Each number is 128 + 24 x the weight over the matrix's rms, rounded and kept within 0 to 255. Layers, rows and columns count from 0. Numbers have three digits each.

# down: layer 4 MLP down (transposed), 512x128, rms 0.112, rows 240-292, columns 0-127
# up: layer 4 MLP up, 512x128, rms 0.217, rows 241-292, columns 0-127
down240:097109153109106127117106117091149118125139107146124162091100076130091113123112128156114143121108081145162114126141117149137170129130105124130133160117114124132142105127163102077155133114086069091146135113143116132132124158125138154139163154099142155129097132164125124122118113123123147149102119171107115154082145164112120099136074126114128116105154087130081175152116141124163120152142
up241:165107124135137147084124108104150089133127133118130132131163084182115147129146134120103123138105150103193103157138131150112128166156184159136183148168116092104143117122156111151160144130142167139110117075117186137153135112111146123103121036083141116116134140116086142093115149152113111114170141122121164146085144153170156097153088072147132128103094122135136129115145143118123119138123
down241:133160165132131117132094116123170135122162141137186120131113127124141064146195111114140118137152105113108165139099144111146148142146129155117129130151136173140147139113109106095155114131126108150113160165144104112200110123099114124149155103124129112113116156136147132155110111121123120118127153150136146081139137090098134178125182180136096145142121141107132138124150150151166141120182
up242:096136134095112132075104127126149125131117123112144152160133099090147105115043143133112167131120140142132164127127127105121139146121107148170157131139132126100130161102132108151148125126114117172112147127098157130135141092114135102097150109124129086133079130127147134079147174126144139136133102103145128119099155086086089180114092122147127136138119156109105104155123130092140099110152
down242:190084106149113130151182139129127087163169119140070116103142149152140148113186135154130111140131165097110073142128119143149122125119149114089113105084096122129144130139144138121131120121163086125156133121132105147134140118140112144141161139107125186147129141110123126128101092145131116116143122123091135126130096136133087124137115161074153145160151150137121141116114156158120174108121
up243:152159155102120155105118168122089107185125128126162166150104191131151098175130094130181147101109116112132128137154127165130151153123162090065093139119112113131105142143122102153171088109121157163135113145104132177151126151118079101128104115133087110118121107126131126104106132151153116110151107156117113125151150126132062117135156152138129136166094156133110104122147105148146118140102
down243:099134121114122125132141126154121133112128132152103086140085158152122130128130152093112135171121140121131110130156155103146136134110105121150166135117119152133139136158142155130129143177128145093146170122124128068130151127101112118141117180152133126120145151076121119141141150156113142105139141111163129129140114133118149113117150089147155153155120092129152122140119139124102138171142
up244:158140145120135139124149100125096136159102167099130160170150110095132155127102122065117145158148160137135111157097166145144103134138139090146139142115144148143135136152109146144148103130141128128147103129124143153151097106137087131147148165125188144127160107151139159123164126102126120113144147138134102128137126137105100116150133118146094110118087115129209123133104094108125076156135
down244:125110115117103112114143116132132135129185080167106131150117125205116084105135123151093155116117157164120145154125133075144155168123150081113136108158103146108151168109098110148129140123158124143109126107130046145109172131149163112108140146132082121109034120139072107117145143154095138143105108126147134143152130139126129142139125171110098148078171156156139132149127124148165164115130
up245:124120129157125161153127150132137109122101112146154195150121125113111077121109139127167152127146173138138123105136122136113141136153154141113128107112180145097113140138094186085172135116128166173114113124142116108134104092110130155165101106128042109136132123110094123133110123125098091140120102133111098150089127131154119122093127101139114123103145132122130149109083089139160103143137
down245:154143106117159165088129146128118150134172122110137111124106135126183100092145123155128150142148122142159112092143125111128119136150103132106144103188128150125129080156111139123096134121132115124106154104138107134114173130146169110117118146122147113105135111131133174174124135098127128123068132097125096138155131147130135143119152123160153142111116147121103138139119110153091137112136
up246:142096151136153117122133118099107138081124127127133122139173071149132147169065142140151108145128122118139109096135147127147155150105121118137125116139117090107118146126143095144111071132128114165121159100137081163142149150138109109094097129125128104119170146113155129100147135126148137131129174086145157114137150136130137142118130145116138163095098137148142117075121116106136107101115
down246:147145073101136122114181116155116107158108133134101152135102141119117133149134124152141146163143164099160112157163100085116089107120124131127132143129150109131137134125140144106122133121119100143139121119110165118102152134119126134115137138172167151153129085111140101111150137076098109099117106166113118120077109172134121120159117150128175137149147098191137177148130132119138104132129
up247:162136136123141140148111103125110116168124112150132098109123120114146127104120089156182152138110099117134117130166115144139105119122115157157147146122147143097137126138111119159142112119145141177154102113149121159161111110098154123112177125125120124140096145157165150111129149138138133167141145153115153105135132096157082109157102115116126131161094106135105136117150111088139136102123
down247:096138181109117137086142140157129136143085148155101166131160094131121158135143174129057128119091152172172119114090137142109131133106108112129078145105135148165139129108155141118086138122149119153139099144135141108129161121164102138157102135127144117159121126119146168124120106095133145102146118082139119139141106136126158151126132115127122118120135141119132104140087149140110171137152
up248:119149133129105126105182117109169157098112128116116122152152129124135096119122100115124101136102110131113155124124164095109146105163134139110136100109108154114146118093141102130120119167148137121100133126098122100125148082150134108095058142120134128159143120119098156145117148081100120177080096095131136093107107148073140076121114118132103146139129158115135127123092092139098115174093
down248:130154126138092141121106134134111114175142140109139101086140129139136121137111114110181115129133127113142091113114102127123115138092143134057135118169142142165152132117132109129149141126150120132136126110141148121131137129157113139160127109117132135125099119095132122128132109128130155152086124117151140099109128122121117126122108112107133146116125114155119141137148144147142176151138
up249:171062154127141142129124085170108149147117101092117142162120117144116124167149156121144102139125127176101093115143186136172121142150128103126152139155164109145136142103130156162107089128108095155125132098130144172140119164135161132138133106120146150107150135135112103116143133134119156133087118153123158110158166125093130096152109125100110123101094108116111110164149123112145125124108
down249:114144142122122163126104161112135120110135177131129102135136146129104100115156122086150167157123121139120132117091151135098174136070169119086103123139134141095146112170143118167119133129142105114139095133128130145124091103099141148114093111139142114140087121134139131110169069168087131139118100137178127136122098147089112140086117137123131152144136155166115125114126127102152125126105
up250:115155125141122114120145109184190119145135125126140102151131138130120149117118165146144135151106150128171126135156119158141135131163136141134096103155084109120148133110124132133154116138108170171126122097143131145110123091102126131121125159123111146108123119124117132169177160119143133103122113065134142149115107096114160155139104115132158159123136159118180160164138113113116144100125
down250:130151090150146141097102132071087126153121187134123109105127091121130098126142120098099126129158088111112174144117129083092114128088150086090136129115131174097097091177099121143121117082125098080135107095068149138142086149115113190110156096143133112149114096127132111104137145125092100070183130137087085115095115162136076097118140072133136093119172130134122122137117142138145164116145
up251:155155088144139104097135120105109141162148111151116174134145149137127125093125107102136111133094136106106138102138156132120097132170158128141132134136113126152135102101111104125149140151092173128140147110132107136138124130114102110172087125129136118145122148088117113100123096155153118124141105092093112130110167142124120105141119151111155173098145186080144145097120122118137124094144
down251:109150097122108159115138111159096114064109131120138112135101115100138144149112189137126133133153118131130122110119085145150134098139105156159136128109126153155073142131169119160109117080123125099143131116123109167160122132078131167121161139136127143118125102113189100148177119114146155180126168167133116146170105110120089135115148121138058092151099092150102090146114086165136087138157
up252:143112120133142117188152180143177096078128129137127116112119106140112117141126117172149089133127115093120103116124139105137127124124167132119145121091093147085135143104095144162108136130118077122144104118151138132148123113086137102104122146127111085111147110144176139199141117137092089148112113128151156126154119142127118114075117131169065120086162134096129124132128120118145113161078
down252:121117134122102170201126130134152146152124151122122149139089138112095167123132134091162156138105122128138089159165098167099097122084142131113096135134151158136168118156118139122095086155148157125118117132133088119115121088119122066139158150133138202114131154104110162132127144144111157117148133131157163116110109144109088109114163166115150119140087165119118095137127141114121100138113
up253:086100104150138136138129115118111153109124110156118160129131126125111143173184096115162082129112146138116136133150143175122165113139133112139112142113133129109147144148138107100104138129155124114125151130117126120134109121134120166153125104164113147127156127097141121102151134163107125142130122120123143115096132166158122132133156148143167110153101062125119125116111171149145139132127
down253:115156177125099150088128136166146121109106095149165134161183110128129125129102121126098156127160092139090152144145120157106109083135122132133130129170157153149106097123140115142135147125095171096144090115160086139131162140149091140110134159116161132131096154155131109182143118090112142148107090113100155123161159115078108128166125157169119149127166155113150137133103156161087093129115
up254:158155162071133115146154136180123090198170135129129129115103084068121158141108082085150112150134140126083160166134131153132136142093126111111152148127083123114103141139143139125092138126130085128137108109164131110117147075120116112159143120166118128110163108088139149088134097150136122127144129079125092132150101148132171096104133119166122091113111123055141139146130096101107126130165
down254:156114162164123123131114137112143165094103143083106146144133164155162114119151149126110177135136096118138173121094108149132126136142135121117142151118155132160136092149120134132147085141123091128103094118115160141136102161148124147114113192142131110149108132124184117163118159118127138103139132132132148119095144115140079153094154143126128110129149133166116114122161132155131146148116
up255:149139159133113108156116094070146163141148175095127140154067164138138163128113098134109094139136152107155115176121149138102094153111133171140101146157108077142133131109154165136092092119119110138145136136082125116138143086145132162104116146163146096137132125136116127146154144139128151154108134066084101118159149095120149113113145129150111118074116123141153156175136134175116139150101
down255:099105086092118078113112143101105133095105132128133145133158121113143135123153169084128147094165157123125105133167119054080111167126134127116138138108127153138130119181117128094102087125126107104147137137148128121090142139124098114121171125112126136110145130087158157157115120135129137101130117167134087144111155133081159103143140107107136139111121162127098152151102163146098102121140
up256:149133120100174152090145158129158128147119138125141107155126073155158139169120125104121087143149102113141104150124151121167160130128121144104148117116100143092173124136136106124096101127078135117152119144111127111146110186113109107169111098132124100100143131141119101190131091094124151160171117138170136128136158098141126115098169134133149099107119150112142139108140164096175127096154
down256:153130122085164081166120136074138103160151121113040124137129105117121134147156119124199098138152120119117147131121145137153129089140101099107103111112182148080144124124116140131118138145117140213117107102117122083128141115150147164115138119112123130170085160118079085127093152159135091103125140111143136135184154103141135142130147158079123113099103131132148130134136126123081097092130
up257:148139130175136127083150151130127132146154081120088128159130140101103122141128114106119147098157132158144154159092124073146110164128096095162129148118065134147143117124078166088085144117131132117130139134113114118088150127111153087131138103145105114149121093159149140143112111149107103138149135125103151107160152161121127144125061113141101129096105166121121145132126135092155143122131
down257:141129111125090117152129132166109138141186159119116138153104138100159100152139137140152160117170116132110110150131148127131116142165135136135073101127121136126147127138156096148151084114065075051130089191164099157149113103140103116098132109138180106096116155107123118098124127150101144124112121129172113152124141100116155124111115129162130132153115172154152127093139128093067157161110
up258:179135138140101087148131132131145125168096109117128136131111107147084113102142110080096134150087143120151134146127098135123086119126125156121125104113153131156099142095143125152160130123109154142127077146152107140138151144110098193176070138126137090139136152122116126171102147141094142107183173123092100117131115108142140083145133149110077085127092079130182135119120104084110147125181
down258:098113151131101159128162132135124137113121133170152095106143110139117100108121170126136117157112105116082131160114105155111122141135104071128138088105099127095185124172147134110118118153136141124177097129089142152147093128130104103129137083109116127141079155136063121126129139115138097160082146142170123098145117181128138150132142121132173165119170140114132153152168192132157138120115
up259:111142191132139195133118143185132128129128120125144129110130096110106090120159102125071108074151152090136112157118110131072120101146135116137130122117103129131129141126121099145132104115107151146072136144091135158108095178171107100103121134085138119117143163141122174129119173142120113159151156144119122130129103139183156108099098122143144161147146116162091120167155124149150156132133
down259:087175124157130089099118133110159155112115128136105126150114138152127115144143141134141183162104139145098110159103125131114125129151107120121071132136117134163122118135148107104107153141119103088158145100110105159120114134090166175164114137145133122121133133101147163139135113179140159142140141128127118135150154165125136168186116104138164134036144124106159138178093112140136098180096
up260:157132122110155171147115166111143149130125164153123141123093095085125101137121127132125115102076112189106131103133091128115166138130125140127150145139130140112163119114142107125110137160132144103107125143144126115157119117103109122158102178127141087076139078176122127105125151115110135163135132154143105146186116144078093134137135077091124120127122108142120092144113116135110128112122
down260:089109139141128113126131104118110083123108121142142095110119147117159140128136157147162126129137125119094091118124132168085125127128138117124158142124111092138139110111100128134154131136134120132100106095112115169127135138122154120111114153138166131112127116125100159100154121096146137104086111141091114136152144067165133100102100138130141131138135137115108126079121150162115122142133
up261:094132125132071143116128154144107102161135139111088085127163110152112110107102128083110130105100114127157168135111148118095121122175095121117140137099117099118152108105126135122165110168138147111144096155124117133145106107114153128125168109111115119144144173117136116127108141124133134147155137122136113125113124120109172110181111088111120116103154157154132073132096115063098109120148
down261:166101153108126154121110103141166169104166154163181148155128126117153088164152155144151088118139129143097149102147107114098065161105185139145096103163142143165143150104132120111086152111113143162136129110129083158135118114105073124143141125137150163110076080111099127137154106153134143131118139156154144117132151131143130130119123108116166135162090146121166182115132166164161093117122
up262:144103119126143125167161159103116139048163124139155111136156135145087077142122181160152065133113097095125142097118098129122106184125139128147136102147080143087122137160150160118116183138153165154146102094066147108100116144117086121145133151113115105097143149155112113117126149178094112159137156135153085163105175093111171143156130136109125163073109071107155105144164145109119156134127
down262:183089086120148125117132110119120122140120157125146168103092141119124157204110122099077117137116182099124130151131143166136139137161056189160156115111126116094120116123096121088129127128126089092119104109135127158127141131128109140161109110163126144118198121170144096147119096131121125111172153114121176105121107152131119141135139132132146156106167129084102142131152091137156172117127
up263:149111141117169134117119161169128121150125122168104094094096116134107140148099151159145115131122132109117156132127144116119060137177151139111150125129172157176178105120151160139139169120109130077135130125145142137105147128093138158163126128154141165085142151127079191084132101144082119144141154075124120125087120155110178070140102141111142196132113110093162160098130107152122159106092
down263:097112106151138130160132080143122087130172120130139126152121145117077139135180124092142132095107107133102115165133121127085157129141131137109091145082074153134126151121117113071132131158088153132094116141132101151124142086122068077106159109103116107114118106163157152106100164140125114066122110196131173072125081131168110177139130087108122126159133120142069141175171163129154092116165
up264:117133122118126154070128115106156137097115135148084118108149123096131131132122106179133110102114113124107174122115104123121089067133120149108121105104115136126119104115086136142137127126148108142134128119157138104107128143116133158143142153129074131158120122154140096133101116109132095146090148152116166151105119117157112137182098135157145115082119099098100092085179098153134160153134
down264:124124127122096100149151139154124122114139095137126122131120147124169135113124120156125127140139164073169122137134140145143119112110129125123149130159159154116175133142140096163139138114098128121154081117142147106113102129131140089109160110125136122129113169057118150122162153147106131083160126113145109140145103153113122129117107132113109197148163154138160126179139127112083149085131
up265:123136138131142073110126114069115155130141145111165108171130105119110083157133155125145114145131091148108154135146171133087139094158114100145147117151142193098159145127107107146159121122114153172095070129100116130154125121082144155129092151145128111102121122129136134119148159184084158133124147104155058136126126129077148119134110134118126118102145128073097124153113098134112125151167
down265:129125124124123127131124129128125122124127126132126132130135129126122124127128132129134125129129130121132126128125128121128124121125132134130125135130123122124133130131128130124129131129130129130126127122131128136130133132142128128127125135135127129123119127128132126126122124130117125125131125127126131130128126128124132130125131121132127126135122125127126132122123136129131127135130
up266:123146177152150127117147184118099110131101147118124144144115160143125129132140130123096108140117168187095105099093130160154165139143099109139112128141148131105121166117197129116109154147126136123093152110188152106142129159057098150111179119140105135142129165109100137123157111162139117174132125111159106111085148143109142092127131116144178130145085081154120138139135116136148141151104
down266:134122095137161128151119126091095108085169163189126139155113143159153108181174116117127088135121107124065126067150109115123120147150134147077200142171147096114140125159152091130112158115061131148132136105115119094115103119131161099141105123112153163140087146154144135127164061089053164118117129134137113146113152115148091131143084126156153149123123148090140179162131111157096077075126
up267:123125156061109168132103140118150143179139174158136130145121118132122138101135100135099151116148119129085156096141120123141166175156102146136074136141126127124178151137141113138140148078130125089125130148091141159165128128069149127138122145092127129093152135092147122124088107134114087082116117143126130112121112112120149102152171109081125132131118135090171115131117123079120096108125
down267:145148135119088124132116216152105121137162152163157136164151140182152117093122101095162143143155158143096110161097127144158130104119163119173136136106157130127131137126138142104109146125106127179138151063125138110127129140166160141108122171129097138135119062102161095116159153130109102135100111141185160163160150167087115106085159130150128099109132141153135156107181121104061125117111
up268:160126152105177140117174113148080127122061093137118137123130146074132146144135072110078143117131141149117166165123112116134152145115108116096099093101147151132148147134136142138132140071144134106118159109162159098120132149093078129143065155104125122084112099143154173148155132100114125075160116112132133153114152123121093130115139109143143151084105105105143184145144130068109152149087
down268:174167093122120108080130107164143157099161138134121104116160129143169133094080123100149112121166098161175161136150086189152123119142117142102121165116121127163139150117079162165088142167127121103132099157134154176112126162124124144082132142156119138118142134145188112108108095121189108115050128145147177127158126105137134141105141122124125140106130116153134153113131160134082114133093
up269:127128140143130158120128147139127170129118117109146136124166153118133091139092138134134142134117080095170124135119100107125104140128130117070131100146109105138126087084145159120107158158162135129144120096085101107130127185111123119111118158142168096071129129144136100092132142179093128094107147128115102140095141119163136120120133104122117118130131139147099120123125144102169144121135
down269:147098124109151111110129136143136161150096115134162150141113158108090134143186140131152123136174145134098118124125126167090133087102145074160142136134151127124133160138119115127117119188110127140114105101146147181151160125152125154164134079114115114103138143095130124123147131105123129158130110116115136106116101156168137105127163120144120137121122184122137147158127123133109137109120
up270:125118140090107109108127096137153126100114087127109136133111181114124127080140129143149098091147176118155138128135143150117158134134140134094188098150120120066118083156090117078108102168098150121109131114099144120127124141124152182132106137119108085093144134112166145130110127166124090137128151140128147097110117158129134146094116100154130121142144152129103127137110120132145121135153
down270:106152109161100128106146149150124152169135048138118109118137100098142148133147119124102135144133097122126151106154130126115114107102157131121097185138088162140149137165122172135105110128118079135148119109133114129129131128138152126142170111130133123134115138136113135100108142123103133163107106135124135139100107132113147101111136131170130138160094154143074100168122162137101132125162
up271:117145151129112137083124145150122121132136108125118098142073109107105118177118137099143156112122120109143146123188147116119153102111142127144165140141100161149145134137150073145129104098128136152115105143156087108089115117119135177112156100135083159142166132136098113120115143153101131130176134146123131090133112082131132125136080117125094131173122183113130129086078133192169139148126
down271:120117132147145118147124136133129134128118131140115154133133128123129114099127156160137161154127160140124125094142121116151143127110125141107131117117142115155110133119126155122123127134139130120136147092105128116130115143126118115109138160117169104168110119141158139114152134115145130121114149125117119148130123189105124079102190130157126116113128126094139095113129103097109141126105
up272:092133118131153133117137170160164093160149142141151138143127097163137118106122087182143147128122137075069139177107101147147185158136120120136111136118161196110133066145146113137150112161162167102102134155120117139144107150119143148132137086131166157095178133098144117119126108132151129139122107130087136125115094142115158129137133111144127101136142099116137123144111136158125140137181
down272:103114159098116120133130150095137143100085085133095172168118096117084119164142173093119128115113151184142114124084137093116094117096131130124149112144154099110129133109107150144130158145127117160104145089112101085127122103094112165146102119123144097139110118141123166132115102110091109113116125143115109100130155083132083136156124119096117124140123134102097100127142113136125157133074
up273:130142118118149138111123137136127139155162150174123089157136147135085151123135141168113108143105110127115184151156106147102147132124108139155110134148110156075120151142151140117090123107078100109120126151122132114156116135125177078131124134120146084132121100094144148138121087152151125093103160114112133127160069096145138140122122148124128141128110146158153167171175141134157156130141
down273:125169121157110123123116113106148170118128136146130137142121174098184128117122141099153165129141130100121148119084139093134071132168104141130121131112135111111114111172135130133106123138180114108119104128144113142089146149123169129124168160127121082140154115133167121116122124113121110138129144105153094109127148120143140091114158138112110135128113139116119112157127156136105131111124
up274:144130109106142121153138133112130120144110108163153147099112109059117114117151154126156108119146180129165165097163157128116160120117134167132124103116086122124109125090100151134138173117163130152153097114123122121122168183137164114116138134112153106118110144140150129091107161150083159145149164109150124114124126120124152162138158154112116099114158118140115127126119113077132155125105
down274:130115101109106119147145108137121162100149139117148146130144116116102127130125142144098150118113134137105133117152112143165104139120097132123139134155157141116126143128148121129149049157077101108110122135154149118101116117102116171136134159145113137080109125140168119117123132135127171176146087133088122154136119164110105134135112122125096155107063164145103136102145118165144105115128
up275:158126181148162089134114121137161142111082098102142145188107145113148093095113101177098158136089165102121133120162125087138112133155097133130129168169133125152139140115119150148110163130122139070102119148114145129091127132109125116161128144142154153170112107158143113138127146140131123091136114112139119083085142152092115144091140096168104134142108157129127155145162144113136147073135
down275:132157109116153135120133150153128110137139121180156165107126139104107150113105138154103093136135128161136143169105152101101125120053099107107146122072076131079096115142145195122123128121128065128134190126153096119132095142149157113090091137085120185096132145088147123136153123094138159109118159116119107130147099142151103117169115142128151149167164116094127135091115147111107120162069
up276:104069147089161115154163147123128151163159140090148084170096144111086132134124098138103160125094139162121127174092127133151095160137149118096137148112141159144093136144135129145118090101124108122119111146115142088132172114141135147132110111120124072110123137148135172119131146105110133113148153139082097119159097105133087140165120122138076137096134171110135121179154130120162133128121
down276:144168125162143127113113159142089156084123136198160116129137119145144086122098171134153153112105152151167103101147120102175156150123129144133130144132119082098110148109101099151122152142111169121153179151143154129107132138109119100118135143124099139125119126114132101086180090113121126121104098087137158155081130124158127094124129140121166100141139099113085130102137082169105135144108
up277:140118091136077081130127140148161120117115123123123123125143123116148107144102177141107122150097140081120145082083094145162097138169141132123127147105103135145148126114086117138124130097140149127122098160128150121174159129134127115154101130159101146147122197125146131174130129131141143069152151127121093122089088145135131077154115133132141123101127153142131121136148124094142116099117
down277:123175151133170159140144121151132096115083130133154105113103128111101144096133135131115078110159111164110087117107132136110123160103103123157123083120129137113114113123145114097121111111085088090171159122133118125116124169098140190082166111097144105104095097149101109085140146096099100118074116162118123154144103135126121144129153140141082141152141135120149137115119092152146125154120
up278:115087104098117129117121112165108125174114132127101110144094114129163132145115142124116124129115146119160162115142107150118087141115144127145183131139130157131140141110103130145135148085124137126153095152124087140166148144120150144111161106139104132126123121118107148149154144154086166130156138101141087161135147119141087130139139137149124101113140117138160142117126122114122166141096
down278:110136103129130149156143111142130144096166137170012124141141118150155134151131097136145128143121113138092113126138125103123105103143102124120114148144143117132123104169136128118118126121140145093100144118095117147135111141100108114139104144148146107108130094121135103102135097117122131118106098129110142123119122126146120161098109131103159124129116136125129122130140116131144090121143
up279:108140122127153140152176158125135136114126142142118136149103156092148143189173136109125140136125146142126129163112145126097151108136129150130081119104140125065135108110127145125095100147139143118143114094152094110123133114134112119179154135154154130120163099131144148146098070130106120119127135159118101192094137059129131116099153082093138127130139127131146142119133096154117102185098
down279:165143142164130112115114085153163105131153130139139106103119129118110099108076096159083139153123150151116188134097102123138133125113130120106128132122117139142119156119129127168153118087148141162086093107132126147136098112110115126130133093137101133133099164162100128122150130103065088125174093095135123040106130140155142135128119120116125164097136157128172142136119116103156164090138
up280:116148101135121121143154152107144161146119135111119110134124126081181101118075172136138117156141142160104132086121129112120108131117114136127140111100130132137109142102141164125108106124150111152156089137148134156055123109146096141123117103093117135116077141129140159158137132122103127142168142137129142106096165104131104141138122144139097131101137133098159144100110109089141134106105
down280:131147168156164145158087149147159118132151134121152116145121095143115131139145100122140136127077118129162105125129120139121145141158135112152121093121146136103149127116119071129132135118126144109066151115110134115161128131127127141120160162174170146117167155125128120133146126180162115151163125116138126117167111126136144140139161141121125124160125104158069118156170151155132120113072
up281:154154105113088159126087131084107122156151147118142109156099141153132138153125179117129119116135138116117136165137158149082158180121121156134117123117169119106123165177136115151085092117152181140112159179134149130124143108140140158137124053105131126128138130099137197130105105089132149147145141110095142098116161105101110119157115108134125076126113144073092091135140136118140115096137
down281:156116106149172105143156128135137149114170116121166123150133121129110124114133120125144110134114121097141131099143115139125105122166164113108131120108144152082103110160133113109128131154130156139122098127121136082113126104133153136136108162154139153125104159116134093118119169140123104140131160142116101123135100121172170118129126128126161163127136113101169125110124127100118103141142
up282:126141125145095118154138152117105111095168141146118116087153141099124135107135113121163106100158126094129152084131139156091107121103123143115134181089097132113105122109139132100129146120131135123142071127051153145137142138111135147140127129143141126151168137160116155132137094116100123120135068139140133102139155071126156113119125110125154116146130111122112151098159157120145115114127
down282:140133111110134133144104081150165146134133097111065135108097094130093136148140142108120127102101117193121116143120118103126138126133104143133144106143125129134162097131138099142109101088131119132173145157142133121146115102164103112129148132095100147103104135125151096083163131114144121113131152142140125133109106122142105147169102160106141123117167155161141131147117128147077121137168
up283:161097145099119119144134119111076129116146128118158121154138081110101150124117143125121115137108139120125130169131149074122103115152117182132108095122090106152134118138158144115099191141151135070129141122108091129156150115093074100062110111126133139119173088117096125119177128151170133094130134172151157118123150088142136123095143129070101083101146136126126132100130169152141142143131
down283:146121141151137089180096121124149164133111124126119139134097140136102113139109096150120105156129131163138151131100083118118115126130152092122125131141097154160168096128153104136135154111124124139116074127125146178128117114127165108115121101082116145165113112084147151156084106131126108155094095155115119118120126111100134127145123137136158131129094176128153118156144151123108114126132
up284:170169150145147110124104138087105138146138146148141133145103102102124163128140140105123136203141107143115142144120148110124099125114104136156148119132081141105112120139082149144136161130154116111124088102082137172134145159089081133144115097136090110126091152110147159179104096111088178170137129148157147124122130186143140083147114111140127142135180158164148112126122145116114154099105
down284:104120101120110154099081065142134104118136147149132071129127127159129117110131153133160140109129147141134119150128141149123137114126104106140138108132172153117115134136116128111075124131104135136103118144087102114124132108143131151140123165119117125116117126152136127096135126128175057082140121114132131124117122091111117091151151120072106124102138134145126133115134093125129162109125
up285:133126082130130169140131132107166142138139111135161163166149140165103153106083135164166118118103154118123104110108115139136128123142084122114171142085149092141175132141109135122056079136103139176091146164095114170151116150133129092166087089118111112141132130123146116179170119158127189089047087137141145141110130087126094099125135105139124107154129175103155165166158099082163130151108
down285:097148107095087145115124137081140161138137135165116090157115130111116134119138127116125143119137133124120166145124110124124097137136159140121133123161155138104092111130099082111119099105170148118146124131136104134119133178126134154115119138113125123097126098137127144127089071099137120110126132066118121141150139100095153114150135153134111137152115146081135112113112106107134121133159
up286:138115144092136112089179126157118118147150151092150144145141086141102106127129132093097136105082127129117138069139118158176093109123113099127136147106155146109120130122109117131099090169145091124155131114150127133130109100137139154132126132123111121095153154139141199127154115108131168173066138096136121156105116136138104119109098151121138116145145170119118118096141115149092143135115
down286:108129150108154100152121085081103138134121119108103111079135076129119145171133150127177118097186140163157143132143157134162160101143141122117104122124115119127121138174103111113139148107089135125172140153097123158073087171093131110103104158160142120141154126134147095109161118142164107166127172130077078143119155125136184091104125141160117152108140134165142132163130161106140111181111
up287:114153142074077086078114114136118138179155118143095112138105166162173149116132202147121114131091088103101098131113140145125102177170128142121141122110141126147134149136143091120132126114132142176132117109132146146162139186144133114121130104102109111132094116089152157137159145129151149134159139110136134084085085137116155121124123091128118106140071119126147141149117134132160107155146
down287:126132106124148178141141160104121171133153145098124144125160109162110125149147110140110147132124130163145121091159167140122128110132106093126147123157131135106108138110094145130115127116076108094094080081132141170129147115118116185167090100109116163141153163152105076116080140147108102094095119086122150137147111103144174105136167114159141082146144118109152139120135130135146118083112
up288:185123127118148139138126191150129096094122134147127145160089145112178114163172121149133114125122113074125151131112138175164174142114133151147110187089113147076148107092125137093116134151153089141104115123157132106178107125125108131187130135140145140133092118171148134170143112183105121124136162088130116170093151118111144148117082132148123140150114136119125106138172081135153081128132
down288:137123140167145107144168111133141090126138169116159157111106148142150128127151125139082093104094106139100154149106109169134102120149111121135114123193127141179141146142103152150158093132130137163133162178150132149135110127119142174134148100124110141091127131181099120121117144111124155121107086136118132129115121084142070099106116108115132129108131159107136117113138122177122134115160
up289:162151122138134134096110130163102132148144105128132185133119098130125147167151116137140055138095118098148138140127168068117145179137132111180112164161115161128150135101153109146095125145152124099132086127149150110129153132110182095060108103148156142108129131122133128151140092132088126127147128093177100143124113182112093099136108115128088128124139192136127159109127159142163120115143
down289:120143090127170175126122117142137086160154122127082101173174134130143094120111108161174129202098114119150120175124176162130165129138098136116094125109138130133144182113115144140106159129133107106092154103144132068104125147143105128136137119142136126147152117124137084101133138137157155114147088075097117124146107165155088106106181129169172090127098186115122149133106144113177146084057
up290:075172141168145158138132116156108104099115135119137095127130151142127125174151116118139124142131123115142177138107144125110113155138112125118120108148121159117137149124128197120086139099104123163136113160063167166126122152067166125145117114140077125123098110139125154117167137144098087144148118131130173113135122109144135131185148067121028163161103140111155164156114152101137145115128
down290:198126135103144168128126117108107177117123165080103151150126114145108130089143103107139152125097185156130099107136109142142113104148125130141101139120170155124139090100140131145132163141132148155179144124150126164085101107078132124117094077132134157110128122127126048090099145170126137103085132193137117122079132161124187119137109122134143115101132108148116134140129155129144169174137
up291:087089124121155130134110110125149105174133143154114096137106188096124142150119128126110099106144111097142117119077150168123165148115142089102139123110069139126161148125113104131175135102137117114141114147113131146112120087119150146083138130134123124070126152158110139149155156130111130153133144152097101159120143055205097127098124095139097148090080098098136113148165127104158126152108
down291:146140140174123150118143131164118118099119135168128128139144092140131145126103119139143112142127144129145135110152142114119130127114112115150178092134117136111071168182147137133137148096119145127139146143143138119142092166136123132117131135129111146127080118126128115110111155120163138141108119108116116112110114145105152111127126147129148104119123137157104138121109108124136094125125
up292:139088142169120112131135095145155124126132137125162051152100117118104084112115131106071061080126119115155126134141155116092114138129112111138101157152139139133136142110101113089136112154120134118096158115117131118073114135131164160127142105140124141119126181132104202146172107170104139120114141155109101085120134100144094110128140155135121160126101158128074147145124090151121131177119
down292:151111152103131101084116143136095147133101122178150127087158107192139151119132132142170139143122088145174072124099135164113158167115149119148142103111115168116159116149138095131075144110069112103120113113155121150140167156118112142103088138116150107102143123088124090112130149120177131139116113072126136165149139158138124131101161141154122101141119159119172143137168136086124120131103